config.toml
hidden_size = 384
num_attention_heads = 4
norm = "layernorm"
attn_scale = 0.0884
parallel_block = true
learning_rate = 0.00225
lr_head = 0.00949
schedule = "cos"
final_lr_fraction = 0.03
max_seq_len = 1024
doc_mask = true
dataset = "wikipedia_en"
Each number is 128 + 24 x the weight over its row's rms, rounded and kept within 0 to 255. Layers, rows and columns count from 0. Numbers have three digits each. The size before them is the row's rms in percent of the matrix's.

# layer 10 attention output (transposed), 512x384, rms 0.0781, rows 502-511, columns 144-191
111:140102115153126091103173133137138088122113132095154165178131117125109117111132129129130146151125087162119090113112102176119121128106095145152143
099:101094094160119167112157139127160131153112128126111131103103127139116130127172127149157138123111076104080110106125173161140111137128119145202156
108:141174128162138085139169133153113154093146178166154150155164140116098115160087149112125137130111111112123142140138117151157149096129145116163102
096:138113156119087158150135126121164152176133127130156128117144143113113189137142140141094130134087138125097098125122158100098109117115126138167141
104:129143184107114090121090128132200146144124140106142156119121120137132137148116140104144105132143170123140167136123100094120135129133161166140123
111:118114082146089140121121133125125114118108131148148128133132169115123139130128143126149141102135136139130143118098094095083132148105152117138109
100:177139128100106121162128140137130140144091147101112132157138122116101185080152119132121190106136140131146100152127095106132149161078134110110126
110:137167116130131169185133144142110169159142121144128110146162150088101183084149111104122159115104137126130133148113083146121134112102134082155123
104:129095211080092090116115139110102110166123135119165117148161097178159175152154111140150088117142141151134154107114117133121086121100128152101117
097:123182104153123144105094117095145104094093157134164129144087147156116172150119166083122113110156077132114086112182123114179157104142131139147107
# layer 10 attention value, 512x384, rms 0.049, rows 503-511, columns 144-191
103:129125079148112118120165146133122105111087091128090109148094156167153152185080086159078145141123156133092146146132148131093152097138116146122101
110:083127116100149119124148130147120121123155100118120114146110094101140083110162137106155143109144154154124132157136141097161148123117144132095141
103:123120095107133131167151133125109094134110091150151137132147144182153124132116139117129113084103152120123140116145111113115163130117133148173113
108:128100096189114123112141117143086145139137106149140090151189128170123156144095104139120140118160135145151112119112150142124080149165138135108129
114:119117118094161121162104148132128148113159117114134151158113104147148116118162140144150146145137138091140092141161159157145148142137115152139069
104:107115132148154137130126067124151133134153180142123104120118122109118078145136140131102072084118105132144149129124142138131133136115171131147133
108:110124140158107108128116147132123112117108131134094121132145111181133077148110141172164071114142138140167157128122126124131150116108155128143125
103:147105118173157086119153102114148153095094119121140126134123141123105129088139173106093134138091123087140128140145130103150141145161121160161134
107:113119116137174120123149106103109165172120102132083136146129088142159127150106092145098126115126165147140122140122147123126162176131140118135104
# layer 10 MLP up, 1920x384, rms 0.0733, rows 0-131, columns 144-191
026:144121113131154110100107153110088149138119111133160104143110133138118115149091123172134116125089119103110146093154117139143096091162150137185130
094:158129081108128160152098144128152143108157134126118153123118129092096165119119104165056131097114110143126086103166093137135094157118163170159137
111:112152108122144115148117134169128136137146108147137117139156118102141148128175141132134137093109114150147098152127095122080096125107171098086169
108:114120114127141148089092110160124152128130144099135151106083146095119135094133109137169131124107135109115115121100154151067130111127101125152126
104:137111119105140133104136138170068177130130101133141105153138138100095132139123199123106114117105175120150132154103095164119100159116060162091122
103:128116111156175161086167136103129102095135150136132127106085148150150112068166111135106171128157164088154135118105101131148104110120113128102108
039:142132095150137120119106128076115129143103119110121144155104111179143146180149097118139106097171163132116159084126118098163111147149154127141089
095:178152101117130111113115131165120122131150123116123145112088106112136161100151139123101122116110145100096092161131091117109088121141117125102128
094:068098079131102140144121145135108129118151150100163105100139149182150168148084153096130124091136140154145143120136111117140136117127114167161139
108:110135094128163144105162134129104125103076129148155147125139111178155097141157127120093141115120149110120117130150131148133120126130163187117156
088:117167140118124146145118170140093145108132119105134125133134138147103157116129134148132180131099128137154147122171110170145145146105157146093141
103:153152111134167141128148116124107121124105139144113156171127101111096192107149100141161119163126099077141118138129147110115125148108151129148129
104:124123162095159119089131124101110133127115140130164149171116130149138133093155108113112115093133096100189143091129158144093151146156149139067157
099:100187107140094085108131120133169148163103098109118161118166123111127123131145165144164110107122133092124095098114112152154150134106153149085137
101:165121130161155118139081116099121166100110111153114114157114104079098138143155115136111122106143180109136131129111145097131150143099101161154145
102:131096136132095137118153119138128088136143139081127125115119087083152128125153121130125171132130142129110113098110169147145156123125186141114140
079:103129072111154142192140098149138163150153154174154097120119133137084148125118144104160146133146118109154142085098147137094157105134125108159110
104:079139109103122192108123163146139188117149101177106125113180169089135148144122152116102155112125169118125156078110091137132139101106156111130120
115:098120154142127103138130127148136100129128088145137066118126167142150134133138102102128141118177132120136140146104110174182117122096103116089152
099:121138103118128110118107141111158120140125127125170098148121127114134136142136158154127092154125128108152135119111102103134152140098157202111110
101:152160158160143126087122151094132139148128128145070152138142090166126135113108151114104092156131123096155094112083169099152124116172119098138141
098:176171158093108128132118090120140103114139114114099143150102104083138092157115106166105158135162129088119112110113155083137087129135131124119115
112:126139104120099132163133140107165115111111147143157185116147165173123122137131119128132128166125167112094107150118126118124122113139098084125136
103:195117159187106158109135085127159094142133131145122108118102103092154138162113129135127150124075159123135105110117118126118097097077143096142112
111:110141129117087062109151081165098118151149121088167145137134141108155114125159136126121154122107125093154149120116118105121096118135154126142185
103:108095137146145144075122158117100131141154105166154138138117095084081167115136124086117140152118142119081131153046143144098141106114147108110121
101:159094128118153122120133114160140109124120082152167119122091146097152113149137157161196136165123105128110135128145143100158142167120132107140138
096:082130148106157095099159091118107111131112120144131116114132155139101121139139106152140064114130125139135159115111120076099103132158111085127130
099:124104138128125128137121120136109060126125137120085064123126097107122174115122129180112107118136121140171136115126116098134087187126156113133169
089:153138148085131148148156142089118112123135094100127128088130172079139077124174151129184129135124129134118121140115147150143097127140134178175134
097:156162081134148135134149141109109100141121147161141094134108135108115133186121141150119094102161119127159095094108153109168144105114110126136102
100:142135114129092129118146138164119124134158141126178101138167162105126133146104194140113122146130159111103122132134121149128121154107098105160120
102:104147161140162158108134186150159138152131142129131131172137128127138153139097111097119140117111090102101141112122154141115082137160110140131140
105:160135129141132160144130108141123113153156130084175096158122145102129135170135099125190138134117136095109108154136166136154108115153151112119110
106:125167128162173140133126132193138130156134116110124102120133094102091100102143103160167092165139142084130134128101099173135105167118151134162163
095:074122101140131134128144134130113147161136122087156139188131154149100129133090157146180120148116121176115135136152129096162137132153106080124102
094:125142118118084134126120068138129174108137082151143117106090143161119116130148114145112139176125123155095108168133108122128130137161092111139131
078:124151118114111142057144114130142095100133119103152119113106122157116177134109125116077094124157153116161163110169102130105129115148161127142071
103:106146146073081120077154124114117106095121153139091129122126112131099147110134140131108137121103113153116130143099134115097116085138134095138166
093:106122129165117120128124186119175094151110134144144157146090149107131174102091169096097122109124077114102119118070125101149121147161142109106188
094:170104189115138142101150159127129116078083151128125148142140095133116130098095118122116148109110110158154116142145133163151137105131126118144128
096:172115084131134128103175063177116122144126147131117114135084138133094160102130125152154109139145094125157150112117102133081147095110198158115112
092:168082118148136090157121091139118143155153147130150158155109138147110135113113095105145114128063137145118128121099123118150092082128113163152123
099:185113115119203123149144134167134122121099129150115126111137094127135122134111174157146129141138084144117117158140080088135128101135123134116117
100:118140170119151166138121097132095114157166140094138161118155137134145109128144127119116120138150113131126166116103129105154119124139128117160093
102:108130100108131139144138112074106112167123136108149071156136135133147106099148141131143160138101126112164129133151158146134144113095107146141153
104:171129132145094166126089133141115084136111085182138085128112135083134105119154160160103125144124096122125092130101154076132107128149120098130112
104:141108135120170053150076127094093129154102124083126172112120118123125125142087096100092160147098136094140115133122129109109099118169094092165165
105:110140146138148100141105143184089078115125074124127127111149132091135083136092135151150107124129137145136197121129108133140131114133107122123131
080:143090126116134109087180097112117114114117154147127168138085146144133124164164128135160129147143097119114115127093141133100143136138127144147146
101:130112147139149109115161115134102143160140162118157133139127122115129106142132153141121129110121071117081132137144148112102111158132117127153146
102:148170153074141103127145092134131149151157090091131069135095114146135126150133069149061069137131123146113119120094164150112140130116118101107154
100:120154104114119115115184100126132124123079090115150133132125101104144132123139143131143096160163151115153100131153100145184144109087173089200138
109:156142154107097103116138119104160169125152129117077123114138128126127143123145157123128120179137158090117120124162096101163138136127172104117142
102:175144116114150085122130104153160137099155120138110141148128131151141136142128136173122171145119164088128141159135140105119115155158168152158124
098:057106127167169161132118131125141133101132123142114177112110137130132089120152143145169124136098165139167122109136121177147070169156139112119129
097:128112137178111166138183145156078121136142127152180109159134127096119123114139060077088141119117110153118124171169083123116159107109105161121140
103:132160141100125122150122155124125139117097109122133115123128111104110153153139135164117153155141091145123116100138132070107158162110105091125117
097:134160106092107138098153110132120105136137107145137116098161088109143144162138121135117153127144139154116145146102165118154115121094150108122142
101:103147107101125127142147094141142046080134137168125105123168139132146157134169132129156149077095136172138118150138092130129148071133118143139152
105:108092124120174163123133113103130126124145180098054104166104116132117143086117164155151089148093161155109125157132148133109142122132120138145081
108:129156146155098109121102158153148116115098093155116106150113137101141140137148100144100134134110137099157088116114130120091113113098146137092126
106:165067135148113162162125141112138103128151154136149146123191143154110123156152138124155125133106132127143134131128159147147132098118114125167164
088:106110097102106161142138109112073118122144174104122119163148137105165119120171072118141155154152120124094088136116088129154104145145142138106135
106:115122136205161091129096157139158141145125125149118182151133161097130141117134144116119159123098128125176172120162145153150096112087117159137155
112:092126119140147108136146135149141161118110122169096189144129156148166139104117130099114137079148166159126098161156145131133129156102151119091130
108:131144165138123137156127101126120134131115145135178089133151097139097144107134109144134110094074139109168134104116156139127129091146141135065136
099:105119180161142137151124160105114121131085151178178125112125141157149130136111134129131118123125112067139173091112118097177124163127144156160145
099:117077102135140135133117156128143143145169103165087158095158127148107112159115112140157130147130077085160147141117104115101107166138150147061141
109:188118152092136122112100139103114143105105140114169143146164142137171136119165126159098112116113125145139128102160133068144132148141134140122096
100:121147148135140084138126125171090100101143098140114088142133140135156129130135123141103104148146114118128114101110118096111112115172149181141105
099:146090129159155148147121122158139105136162125120145136122136168141128097186127085165157150157061138114142151116139133101164126173136126128154175
109:156144135109163115121123158099112108112078113156131188103162109121104102155112114096098153103117113095090124128144111178091120128070135118137166
094:130134128151158117113111130096089163100161131144099137155136145124083109136112161112104091139107170100120134137160087106118114146111159117173192
111:125127137095104148095118179128120072111139118141166092120130112098141148129081118140121133079128152132114135083149161112147143131107133132150158
103:159131146134041121125131096083092102145118121143156153125138132130129127162151119163102136113131133130149123124115124119098126092108136139126145
104:110121158143147115147102090146116149115140172130127150130149142130087110131132120125121134062114136124100128122150106110117077160108164182111135
107:145128139163095129166102104107099119151145123138141112171095151104131124122140103112132160095166111093143096171104125166144105073106145108134128
103:146152169145151140093127147126116140113170152127127123146119117100110169147159107133093130159140168166199114158129131115114128118159124134126168
098:131158129114154100142126105145125140118124125114149116159130112144165140159128154111098108106129119130130166102169151135152142132094153076176138
092:144149126095116121133121163101104116130133104144114126151100127135141184160179136130159105076152120114143147155107121100136099130059177084148113
102:117136125113133130106101116125145112100132101113101096103130139111130104130159176151116189154086142133119115083114133157120103122135153134103112
099:172103151187144113116104109103098140092169143118153176176126123129087099136111150157164127137138134143135108130154104144146122150077110150110173
102:190078136107098086150120107107164121111160112160102159138121138174135111088164120126110149116134120095135112171125176126153083157096119135089147
102:174156099157096099105148132107144161114141095156091130129141119111142169113148151124120126134133141151120105157111160142150118074149180103142105
108:109112156142164070107133130103133093109141119118160115165164105155156170144141134121114131131135157143132110173110126119129120118128142158172127
098:138126126095144149129174166152172103125134086152147113133132177128124150133126120095175133088147164123155137139111146130153153127118131118156104
097:110123184127131142123162163092106115114108147151151107176150152114090145138127094144187096096147155174115156134133152128118127103152142148162140
109:125129112082135129119146110139123158138109112091112118078101096154134109157105140160104129077129054144129123147152123141122152119133116152121144
104:170111150123116121141115111113138112125131112142111147127130139105173135157146180103149164153170150142129091122121134134143116159119139128065105
099:139104164108139119156094146091103165111107125106148128168128141163120082144112118145116158147117108108120130104122151138120123170154112126084099
108:114153101121118144124123121143145096114085179160146114115160135140152144125116134125115121137110166133135168076144112107114102124116122180102122
088:126142114148140182144106161125112116160109150136119137149120157107111152128152095137093114109122120132134151113137104118128117104117125139141106
091:147099135139125087111180123116096111113138144140132095146130129108093124145153151105114128132157171141145121127115145145142119144137120089148165
098:150133125099131101122094171127087144076127129162148118102124126109164126109174130104158146170124116115134174141121128128116137108114099128103116
094:133138140143071146116126150113151122149108129111145151168138108127111121155139141112131104162124155128144156062133150127121138101131164107156113
032:126142127141149146139103103119121141119116081143157149174130130078110106147156176175113128131147143103134145143095145101108131099108137130155132
083:122102150140129148123095159121156088123112115129099126126097167105134109089148120151174130121134158124139135090074113104166115138120149178143152
101:134084120103149134113125129153104154091119103115142142103109105126108148161103146134115152145084098110148130103070109166120142115150115176134086
110:122133103108104131106142138147127136170152099142113132156152153176155132137164153122114102156132122089120154098062120117109128179098147149126179
100:112152142167171116140113126151137152152129112125150094108140090090125134129152114164103124128165153116106145110146129164148161102114133132150133
107:135164147133072136073138114096180111099183151129106172114127159108136111163150113148153116159131130083114097129124131104130149154158132140112107
113:171150135108142082089133090138144126117141111137119140135144139073118137115137122160136107125112121105131140097117113169130104162118149110110058
120:098166117136091125140145138127142155101101129139139167105107115121147148122137131140156121151169098128142122133149144079117150107158139120124132
103:128110123139126124147120151099114132125122125170125167162133136126165117138128144115152144122129153130168118128097121125138141098135129133139152
083:110104129079112150104139118105167090136153102126152143134114078151129120124151131120137130089122123136178082170130112124113150095177116131111152
098:119106153119103094111127115135119070147125138150157140141111146120155125146130151124126145088135119081089102155135151129161152127109162120123159
103:069145097150137122072101124127139100119114110146094155131152109148088119157160152137097091091119113091146097118082103164151124095142121123171112
089:176111118134148108141116142125112177108115093134096125150102122131159146155083137177109120120123158130149109124158128088135128094136139122077109
088:102157135103132112111162096148106124116119126123082125139098122103145161162117161142193156131154112106097132105142160135100107137120106150127130
106:118075111111131186106121088116143113150134123155168096119104092137133139189131131126171161153133105120116106117130105101158086161110146137140161
096:124132106107108105080135094169153144133129160114098126151174138110134120171138132139148121113161127147149119112125104092129084158106146109134132
096:144140104135107100115158128143087092124140092101145157139097136122088136101137108137126125125135146187111129110133117107164118093118122129148112
096:140149165125133160149177149134094133114104109114127150119152125143092158130154136122141083113101112143123136134089150094164158081156163144156109
090:105151133177134129144075160110136133121143129123131136153107112110115175114135105177141126156105168154110154111113162108126150112126106126077114
102:113118101139119178148112133140142141138108131149167089148169140100200129118144161129129114128138148122138136160117139143150117132102115147122146
112:159138162142153200091073116113116166171158139120120123153112148116115109146161132084114105130118127125151135079140141101101070139110120113139072
115:130134182120103118066118129105124117128093103132124094138125117113095143132154125125104177084149115093141102125135101114069132177089155133141145
105:177131156115111137156128121145147121134152068104073115078144130099130126114137139153144122136157077131198149143094151160184145159166162176111109
079:139139108125186149095120094102113096104131137121113129106132168102070136112133107140126172107147116121158140156144134109147137074145097114147129
098:201126110153086111138156117140150141107115122146148086160145147163121153155118148158119127090138099172149115121122150126122170148105172095087144
103:139159128150127107123112127106067132129121139142133149130133119107103122102158129171166099158151082108139152134061107131090134135147126117119114
097:153086115155124148096111102119138206146138140133111149125147139125122096124140117122141121122110145115142052108121096154148119124138122126132154
088:169150139116143125085181141126170117126074112115124163187120103114153142105145130146128120141127117115115146147110138135096143138149148111115154
110:127144130087145154127118104105156115148124112123066144139121146106158138113160174093147087150106110110139126120134105097129116146094151115133151
114:112139116115131122085155083087125102159139147101200104121123104152115110140118146120115156133115137124131101112111114160146135132112092102135121
107:130108134142150193162099146154121134118079113120097104129113076080148135133130139124135156141105183122114187142127146155144130128161125159160074
109:149121150091150113111153149127142163101101122128121109102163101102164161128121159123119148105094107105131142087124157151128103141157109160126115
096:138155132130178099103153116101111151137122119132165156145146130130102133108137112109100117141115080178105143138150090170125119079145159144107109
112:141147113137157107123100121144167182109142142096160095174124147092122134079149090103154150132143127098125129167148123121160090131143127114136141
084:139107123092137136120098100113146099151098125156123129139109122150133092111158139134171150160130083136130126137110117104166091129106149117109147
092:105113135107114141131141082129141151101132121114139128089114131121131132129179127171109118144135109117117113144097115109089091130157124120131160
# layer 10 MLP down (transposed), 1920x384, rms 0.0727, rows 0-130, columns 144-191
022:131096083146111148083128121112168101120144150127106127128112096118101154101115089128092120126110131083119162152122130109150126112133161131119150
088:151092103103134111120125145135137113124179136124151152170146106156099124131115113157133115124100114140121136120117126129142139127135122114167098
106:118124143140125128172093117144116139127145112163137131082138090145157112159134143130138153105155111150162130134145120084137146072129099128124125
102:137128122120069130147129108106136093150105141127138150127130172122148127184146108127122128112083136111144115092140161108160160134154094146105183
107:098133131129135112105147138087124154101137114102134110136111105114150149117100135104169081135142121175141156125113141111094152150172094201119147
104:088125149137126176127113146132146105082124150141152166134139098123130098160136179154132118125122134137089153138133134118084095132131079134122161
042:133131151132131127161139157145156165111128100119116163104116145180112114163116188140181074135106130111209129140125106136116150130142102136116130
099:114122135075157176110127119148110118177111111149158139156145099149144162120111098107169129140115133143107124154157109115155164120151104151137154
095:147104102113112104121147130110150155135119086154109128128080145096118140143116144093103138134096042106098139148186104075119131150118093089154128
108:129101107128090125120107106120156103108145149094125104121131103117173153080118121135114120162099157106108148136143131140125172159153113109112143
094:121108128103095105154144156038130157142142140101113173143146131174132123141131172106103149088121142136147128139149149089115100146091134123137107
099:125125125131121104124143133124167096134111106136147147088176099099108154124087122158147156147101145119143117097136134104137133113162150138105121
104:106121175117106162158162078137114171152132122114094109130110122149130112130154120127086127089133125143143130161130142089147097121157133089150092
100:140152122166118098141117121139111141122130153100141150149109110114128171093112095150127117109163147111162106090107157067105091159125074116088136
103:092125140174118121133155163134160124124122125122132144097115142137126135114122097159119098134123146096135138128086136105102141126157094152136116
100:131098158114172128144157182150083083131123164132156129095127110108109152149140102160125155100091139126140160141118109149110165139162125135180141
089:147134114122146117131111125133137090152123147108134142148144071076146130143097127064107107119125146137120132096154108120099155148113121115117105
106:075113170164135100112135118128186112079136134163104147180135139107155112120135122113134114127120136141122118117118081118139098111125128141112125
106:143155144132143100108105129086081134085143063133171084149128099149134155106122130122174126141159134165109107151133120087114111140125125116134119
099:072066120146148147086163126091159149165101131199122126110101123126192073117103149173167149117114146113092109105130155160088154133145143150126171
099:119111134105121102112089103116101151126111090102162090149124139142130124108144139130182138142147121128132123126112082161111123148122108176152146
097:085149163243166158152149107137092124144102134134167085114127090176119111079094137114118115121136106102109115147137153146177121107138119118107141
109:116156141090136155126173137157175111100141112133131153114122169147108083164136102141155151117082141157151132136119146124117152120153130155134155
095:133130168111112103099117138149143117132128061106104117145127125151116144128085106185145132121116099153141111109121107148138098124164123134135107
108:129146098148163163173147116092126197140109105099127114149111108150159133123158124085106149084128139136120060121140152115114102134147112143121122
104:133116149105145143118101133134116105137122103101120174152108177156162140116129134105141127134098172095133125113120115134136127116115115135127126
103:116136113115112104152147069180149153162135097142094143092184144157129110118146147153128182149096083082157135135085150137113169145098111158158167
105:130138160108156075148127115128121124150099131115125098120139133126115126134126134114138149166163141115122121158122113137141099126139118178117090
102:159123152133125133138121135172080119071139167104103097122065150161120136059120107106158117137107148147116102097108119119135130115110105132125132
098:137139125130148099151086133147074123115138138125138144150139124141141093128121107091157153134124131103089098103133160152106142124185130090152145
100:150119147110120077153155104169126148147102118111119131108134111123148103127111119114110125151160114114103149103124145163154108165158119097143106
101:071155129130083122138138114147121116134154149100104134117087129165150125086147117123161119077168141121073154096137158136082127162125085114059145
103:116181121157133186121135118126133160121123115135127108123121164117143123134127140137146094134135164148147119109175137158091148125120149152147084
108:131147136175182092159129125175115094124105138088134145154173135151108105122149147165102105104118179149157128116155153130122169143130131116186119
103:131119147133177101133129160147132080140154162145111097127112163120135145167097150135148141151137127097106131139152102171122109122174138154120156
099:124086143119162145121152154136106108162138136120148118103108125098156135125154114128167118096118131097148067150112143165093114067105168188150110
095:061117104173150150108131169134108135086155132113118139106127121163092129162124138163115109166106119130104076086143147133143191128126096090108142
087:137143118139119118113145118111139130086109098125107120145158152122126140172065122150136126130116141156101155118094125143133124193134126112134140
103:113106139127123141126150094110119108121119121140131144087135149145130129118157167134132106149131047158133144110167125090117141151090142145155148
096:104129068129090139101121104116109142111085112134117109150159126107147094150149123106156157109136095155161137103140144108138144142112122151127123
097:093091139131103153132150150136076154149146180119057113172142132093139103131108125101130097157140138099127085104081163114106162136153158133164056
098:148105129164100104114154153103157082131114058135094109169161117100148138126075116179149181059156102102111126109089125120124138128114100121129107
094:076123133149111063117130120098122104052103156146098137136161121123110095198119101120117155133110123129097120162136130126131092153104114099130121
103:110160123101140152134104118156168115136114128094158126139120147148101153113116125145119106148165133107091121099116112187151156141109109153127131
099:138186067104139110118099110125115166147118116103116143146107081122081120144106127155131125151098117141129102119106086152128154183127143124104176
106:081145148076117120099104126129134155107128135103107122128120112129106166112132163112122100098105114115114140119130159122087132134142157145134114
103:129194133156116152119126162136110097103102164116124127152160136116129125112115157137117139110113128093123103121120161125117134096172105156101114
103:150129148138099172100086149116127133126078109114138136155096115162148106106097132124155119159116117165134158110146073112137111172131136088133131
103:145128129122102125115087135133112067100124181128090099085127113148098169132128115112118118123122086117156126128126123116092128129205156127108120
084:142142132101161112130128112130107094134138129111167132106184135136089123088148143094148143133094124147101148161127117121157163116161201116084126
107:106139128137178082130127119120116106128133142107139106180084174150157100105152124108171112157092121118158092171133130105132122122139141121114095
099:105111139117094124110171137140116148122099126156111139144120110165146085126121171142146164122110117124162155088096155097143132103132099146142114
098:089101086139139139142120103101118146137138106119118087130164131162073128148119123150120144153093120096095097135103105108145127106131076136145082
100:147127160144179113104113147134101117120144189136116096120126079138144090152104153120092110124144145123179165108080141119121123125138139129150143
101:125136144165150073119120046165090109122147153143131152138078138181121119111139185132111114108121100110132137097136141153147151139154075076141133
096:131102123129119122102079101152130145117103115108140148134099122113137104141140120124123157150155069124128161122133142119113133093149121121120137
100:120131147152126082167117139129165100144094137113118134166118091166113115130114135102157164140117102164125118109150122130094129183173085150149176
103:148145142104143121105110117128114115128113132103185124121126101139134144142133126165156120126112131113073137143169130159135088105131119115098151
095:109143103115140147137155130142111088117112123142127077089132159134172134167120164130100102101163124153145113123146095092121095100122105158146143
096:131116110139119104126123125122127139137146134144161153117113112182101161110164122134098140124128135124109123121152110139129133116107104116140113
108:139084099080119134136159084151139118095069135101082124137082101136135113091070167137161153175106138114120120131093142126106102106127179095141106
106:110139130141143140103118118098141131099111090095086151065116108128124128092167116123110167154142144149143113163149124120127146113112148086135091
105:117115099096069130119142156135128084160147134159110168140122141170132091102127125149068113147133123108100161157110176113119130098126090103120134
092:132100107180109144123116116129119125096149129125112103142071151135119102184110149134081105135125100139108137156191099141142106114132078141139168
105:120155125127122146081140113101131106153118137131087101069118149145176145139104104109155119162112138122140144129060115114112137115167112132205179
107:118159132146126093145125140122164113160127116136130116119119106157130098130120122125130132107114137146111135117131148158141111152120085133086103
101:090112138141127157145104109127148140134145133118123131132069182099141125090094110219133115139122108136114111128128097179148148089178153090126098
098:143173120155128111117166128125134130171115129156155103129150137104091130137142152132121125108161110098177112160130134107133162149113111134142154
092:069128136125108139155170122114129152072144150148159132121123123146127134126124110148109106141101102119070133126148105120135153118117139126156157
105:119128135138182122134129124111139095186095126133130125149147144151130149120088161121157075072127099097118132121162123102103122130154146105119102
103:139130112153119128120137113133075115153185108149134125130141090113117115132149102123130159136165137122120139105081131117120122114151163131123114
103:145141116111135128160130141115128136128158153141141148124125143148101142112131143099194105126130131155107133105101140146105160127155080081090175
110:115130127145117124131126083136104100091144102177159089113119102130151179114118136113110130154157133099156097138141154103101098138091105133146141
093:113102095149126091126114139099134104154121116156134143102102100128141168143128148155115123171165074116106121135151138130099154128132158176158138
104:112131132092068140143146115120127138098144132124148120133183128128150082100116134134156152164128155125128118140142121143119173121120125141123100
104:059112132151066106146126122124155094149107112125122132112129108137149116144114144096133159170160123145113132144097110125126133124101104083091122
100:125113129142152156124126136149110117122122144140173107164137100177116114167122133140129125094136123093144133107124122147171123141147142105142121
104:154146093167144152098110127119150170132137159111114154131096118121123118132154193145136109139142129106152097173167184108147097129127119159123093
108:140169086147138173125140143103128151132147129203088149094140145131098104124135147136107126122121125118133132093173111185122115142108127123125128
098:151137158149101095102092150149105137107081123112095148164125117170159107128145129124117142115099113132137154165147140155138139131118129157094167
096:139126133106117123110128108131139126133145128111090109087116089148136148114124208098156123144104121155109116193123076150078122127157091087062151
105:106154132167139142117105097118092112105124066115118108095147141140178140153112166113122104111117117110097127144160132133142115067110121126128170
097:099132164171123101122139159129137115147165108109155122118183110098130143127139110117116091128148138080126122113099083156105134113148113130115111
099:140083095158121141103110170138149164125153117131131106130157182116122131136151112151112138115106171133133082105096136139144123095151125142140125
093:150118124122123107096110145114093133114128102160132122130135190097145129114136129116106155110121146151155154090092153122116177091146143139098149
106:119091102127101114160127131154145104144124142133115123141097117125174133098086091133112081164145128122180212122154141151104120077092120142150098
097:165151136121087131105153119112098115098164150117136111136096100133107139124105127093136149150150142100140127140118134126082149116153134137102140
095:124150131106113186172171145136144111121133154122140165119107155112099115144090100121129157104146170137117148111130130156167106093110094097139106
107:123119074122129122105114129125111111140153109152143138164126097140107111123156111169105120135154074117145154149144183114153161115115093136139135
101:132136138112151176124109120136109089119149101116124109105140139189153136148165128120097112148148149107132113129105169101165133156151089137116112
098:106089189138109128141139100184144112068135085129116106174110145162157126168139160096101120108088156120121099115114103112120141076115136121146133
106:112137096110139104121118117121132098125117125108160147138133099126198119094103116131136141121091118142097127088071147152154136141149117176142100
097:122119142104128117138092112137111143145176115071140088124118122136117146102158088150105112138131099144131125159136159145090088147157092167132197
087:128144121123104131139085129129125146092127104121139124121154154135125112117140124180112153146133123112131129134143124127164133130126146127126072
093:106132149152112123114108114107100140112099112143119109133132105125161150162159178134094171113133131119095131151152160093129110091155116091142122
094:097144123095142138118140137141124163149143113120133165117103126123141110164147099088120105164123149114110096097157121158107116152162090125137122
026:131110151116104138149139119104146095155108109122163106112082092158120144134105121129110150138108119127079099134143146136151106130123156103099094
084:129125130096088089118133127122133154158091162138099148122114122111123105129117107123145088126109121121101140097116123141123128136106102126122159
095:101086095118081147118115155123138083134138087127106098107131137138115136131145119148127095132119124116085139116097132128123112098127095133157129
105:118117069146133129118153139053158111172147126158110106105144154152130091130111116129153120139147115163132163144109150158100125207105128114093139
102:129179148143129133090151133119100110127156117088161111151112112097160131133139116125122162094167113105122136135094157120149161142158087133131136
107:151134120140101118155136159119146142145164086122114088105111114078117130136129151134158110174100158180142109136162141175107142130142116140160128
110:180151069090116128125108155118119122147123149156110160111155111121136126098129159120106136154153115138142110140125199111097161162169104164081099
103:156107150142142110099137098154165163152109126135135140113115167132136116131147081119108120150177104120115134155126144131109128134118131117158142
100:112118131143125110110132088136128121123131173083142134144080125115132069128098108159085134108138127118091128115108068172163129109136113082167146
085:107140092094114095156119154100107142146143101150126167190104135102117111123134141144147152154111148148102138121124138122119161150138136132123084
104:130123153153097111136117156118100145121116113136172175165079129153152143117107134099136085123150152134129158079166114122117132139120178157123167
102:110137121187153143127149123143129140144134117126106127118179109143145070147105099171101147132133108114126150071150125155153193126139127114161162
093:114136139143114096111149122168137104149113152095121145103149192118147129104130107089099106127102132162126144146100148112137128167120133145107135
092:121091090099104132103119146087112154157135138131122124164172113131143141135120128149080130127151138150115114127115083076114118150123126126148108
108:101108116126136160090128132088153118122107073120126105113080093182098166149147112140160144105142104077161129134117116147142151131118104114147121
098:122088119131132174126130114111131115135076147131122145140106127142171143092133169152162133157115076103135127144153140124153118142180061112133140
098:133137140096126142125174116141152158133126170112105149153113145134133118135111109103133156145152113138107122112145099143173129110124117126109102
101:091102120117123120126137110152135117085083120117122168135140130111082084151163143127093167146124128104123129151086156141130133153122098144101164
098:113138113147111140072142081082132152106163090116141101159149102150137152131157118115195150107148106126098115148138151118164122136152122134143147
100:147144110143117083156123131105087155112143132114168121097125139145149101154116174143130105130145153152113071115111136044113106081145110095112133
109:136136172118120103096192120128109118144151133158137111129124097161133149117135111120145145099130070116103184135145141117130162131152145139092083
112:168114167138143124104123137173076076124071149139157127147148134157153111107156100140102150113121157102149113124132135116105147132132110133138146
099:093153116178160132160090129155120161121120119086119127122115152133146159150149131122131110143126134101105170125145133127167084113156109089101107
092:109133143117115103129101151124058111144099106124131103141155147132147088137120107140125146133139129137126153129120163117165145127128096103103126
100:106147153147116108081125122086153126104095149126140139148142105138096160131094148118114133107099078093116121129133135132134166134149086153168104
103:141140121119118186106161122118136139111122136148126112154137155147143122172162131130126156089119110163137132136117115144121101114084135095145150
094:096124163107122101106090154102102151107118145154152127155063112150120122141103159146155092108146113139111125123119129127132187115144059109127114
088:173185154117133100125095152124133102146116155105143118132110093091132119155107115115103099140099135185135099148097126120101117161152127095134124
112:130092157131107075095130111124114108136143116114137103106101117173075112129089135113148131084128138152124172163115138141113128128128089136156157
116:109135116140143110159127145137158126151115109125187161149125116141108152122088132158122120123126099109160109123099115125143124136119089123117147
103:118145125159129127116132135143124107116128151096127116092143131170154105123132111106113127145085116120132104110159128095132155108128151132140137
108:140120144138126143144084102159076095126140145112104138101147064129163125102129162141128134113160145090075125181132100158138173119131109163111154
089:114106139145105132127119100134160102150150096113147115118140125117170108158110124146104131121150109127104126125104158089127129095100138133089149
109:088125070147112129098165107141154129130130124141166133090137104161165105141133102132117119125099133133154104148093096138169120171109109124149105
091:142104108115141089109116116107097124154129104097157091173120145133120121125139162114099145106147131081119162103190137140132129130147137145128125